Weights of a small GPT-style language model, trained from scratch on English Wikipedia: 2166 steps.
Each number is 128 + 24 x the weight over its row's rms, rounded and kept within 0 to 255. Layers, rows and columns count from 0. Numbers have three digits each. The size before them is the row's rms in percent of the matrix's.

# down: layer 6 MLP down (transposed), 384x96, rms 0.338, rows 268-281, columns 0-95
# up: layer 6 MLP up, 384x96, rms 0.341, rows 269-282, columns 0-95
down268 102:112130117112142141121095113121143095113123152166092169112118113167127119137100142146118154150128134091138087136146112141162073127091137135121131105120107093107161106071155115134125153167122135107142099098164109141104125122103102137134123120126104149119120079102155064122132176107173103131
up269 097:134124175133137092113114114133120147138131126143121127140166117122169135097178114141138090131096143124124121165102145156085125104146153169106146154137118144156130132134140141124145120106133154121154130144185148133105135144106100157126085144087079118125100115121097107047083106123126116169
down269 099:119160090122112164129130174148117150103150109104126117115144127099134143151099156110144135150100119126150123094157096099137155156148120119084116077101149140136122139167107130142134154167122128144113110142102087084160124102180158122135153198129144103140140168131114151145140164121088131122
up270 097:132113119165135172137159106101159157146109132138136074145112147111114141141130123148137109146147105118107119169069121071145150123113099160164124165152103101094134120137161087175120134146081125082112153161167138104118116134161156128115129147152155124120140108111127137132161125146120106092
down270 107:153193141156089123152086149126097113125173157098140162159119118144104136119150131123116126196105135112161085133131102133141138119103141123120174095110171129121137166105127085088166118082100122137132121136139129126108111124123139096180120119156140132147119148087117131147117129151135142109
up271 098:109119106164147121140158142104127124131139090149117130138150128158104099065127120103152140171101138084168154139157120161137167135094108132078123121169141124120111145132137131100140162141116097111112142148119084109102127140155099111125124130096141081147101092126079086156113157120131160106
down271 107:117202144111132121166150108118125153166115136110166152099139113145147130168136124111137143093086135117146114105138136098099113117093176076098165144124149142118142126122107128098123112128109176120154153138107141141147112145114088126159132129139132145120088065130118154128131164156154140084
up272 107:143121154119069129158086132139137106115151123123164115140118097111154145143137102128134110122103160154156102130090080155182116101142167130115170127121109101141154161124148117081088098158120137125167146127117137128124139131140122101101161139144169124182086146131112113145122143073115132134
down272 085:135113124137165134102164158107121121118147137119115126115150136185136079116113152132091163128101123132147151088173137116107133151101126178115097148121146157144156109126123177166145165082121107119098124165117106176135110166147115135156117106115081150124152108150156147094161132130128135147
up273 108:150155136097171131106149113184080137117127148137119131155116131121094156126129125130106123120163147133142077166093118109081124150108114169139113154106087104122145129121154110105118101103132059128131139146123152124160160100135098138161084133134147160143121101147175111123123149116146129086
down273 095:111139146141114152168084170130167136124114113126138097126163120132129121146128147130112140103120142103111137132135118141185123166126130095113116137169113127104115126126089151102112176105125107136127127166171126141102085194086152137126142137158118103086121112103183109130111121118153120187
up274 092:117060117124139148156137092120189141137116132138125160109146144120127097125171098175112110123072115148118132179093127114096103136127107128131149144155144116108156149108132144121112151113163122147142167094089093140141116125104096160088112112149152137101156106153110132110136112124093101155
down274 090:150185107136129117107096093168152091136121129064113133111112121117085134119102103132137148110105144105138097104112135088136098118115117126143119126137098132122093122147151135124128080135099092088108133174168136120119131085102154087094104155104144075108109142127138144154115128094106129108
up275 099:117140162121100146154130088131139144117100105142099110152159085087147071141131160136159156100106183153112119142158126090109118143121131097122152112125140142099074161114123126114157127147138126135103106135153100128116115123114098200109091144136100116149141122115108096099137108143117085143
down275 108:165118136104126111157114148110161095110153086125131123137115110111166108161108107123090140123138139154137132154144122108126051082110163107117124138155114151197095140108171129112171124152139069151117104136147141119127128122149121111168118151166095132118128129119099105114121155127137095139
up276 096:156134132110158114092122093121166127132101166163200145155115143132151126086153113127102136132155130159105139151134081097141153139105113121117129119143133127132134141128110123121089161106125073146137127121127119182157126137134130188152090155124116136131091077098128159118118131103107149089
down276 108:108128082112092104065137166127169129149127149147135154100116118103117149108131154170115161129150125102116138119123119088154146124128149124147108116173130146145132100166095151109164121097168174146115096093126100150110118168095116103132120103126127144120131170144142133142127150128175093164
up277 094:136125080095142104126104108160141137145113129179155133131192095125166143153156150097129107172106119121145134115121103103130114106102135122142131096098147112149153114132119155137104087147137124170145159125136148138102133157108092152154139106111137131165080120118116175126119079119186122116
down277 096:093159141163149127141147100112122130123124120102116161113108133141151112094112119140045120147104138174152140187122105104106137126091126139145096154147115141136156107123145089119125142086138104127130126123081151122152125114147156111114078122133131167101121119142108113136146171079108084110
up278 093:113113099146139092141104123113085123155186126140126116134169120163136102133124146158148106115137150151143117155102147101123159185136124101070133160095108125140108131090145134138133124170154094154139108179115080095102136131136135107109098150108109130165126106149126129168106126132146085142
down278 113:134094111188143137128154111118137100110126083116137128110136054168143144148133151129109155104133127124084089139131126124116147143158121151106118089101101136106112116152068138135173159180119148108091137110137130134121116141125107118144175146138153142149135132136121095133135104156130071104
up279 112:102172084134129116132088149124145146138146129102116107116147164131148134092109092159140127155114137136163123134105116153113098110137117115123095108081133095138137115143168074149134114115145080088106124152151152115147149114114168140147137177093117146109123133133161128075160172122176122125
down279 095:164141183111157176114137126114129114085135118109108161119155096131106106137116053121093142114131103131080121169152126155099102106135108108125133120127160116127106148106078118119140149120116159201132133099127153143100140124135116099117120128107125110110150160110086159132113103127120150138
up280 107:135147132127119171139167123108150173127109170151103114123138115104142116163166154131137079144111114132121111100175131107118148170091141130158130153142103120094112087158161125125122090119102103103125102144188101124137140136084119132102116154143138118156087139104099150149102092094155112126
down280 113:107099175144147127123087118127191127151120132161124124126147140102131149119128158138148114075166138119130170095136129172102158130133168140115134117077137101144080125097132164152115086128124160129078086109132166107158096123122156131140129135127140129112133128091132177116165131135117122114
up281 105:139111130078118139117102094111106113127165082165185135162141099116112120155173100104197132193090138100119106136146137162117134161116125132126165096140186125167125125139132128113156148111112126158106169159120133113159124169115135146139150136119125125132133129141141132116126102122124132136
down281 097:106097141094148099132118144129169128146138155142078146109143098096158115115106129112131110116094151093115131179105120131117095082118096143138118146092159118092121116139106090135154137120097150116098093117103124125105121110136102124122117122068136148107088085111122149158131154099153095078
up282 098:154113148141106089171098157094151053082148073146144163117136134155143124146092158124126145130128113126131166122158122122130114123108168117124125129094142105137144126144163163119157120120121138145112131120116134162131166116112068137119103136132124106131172100092128096143106113171108092142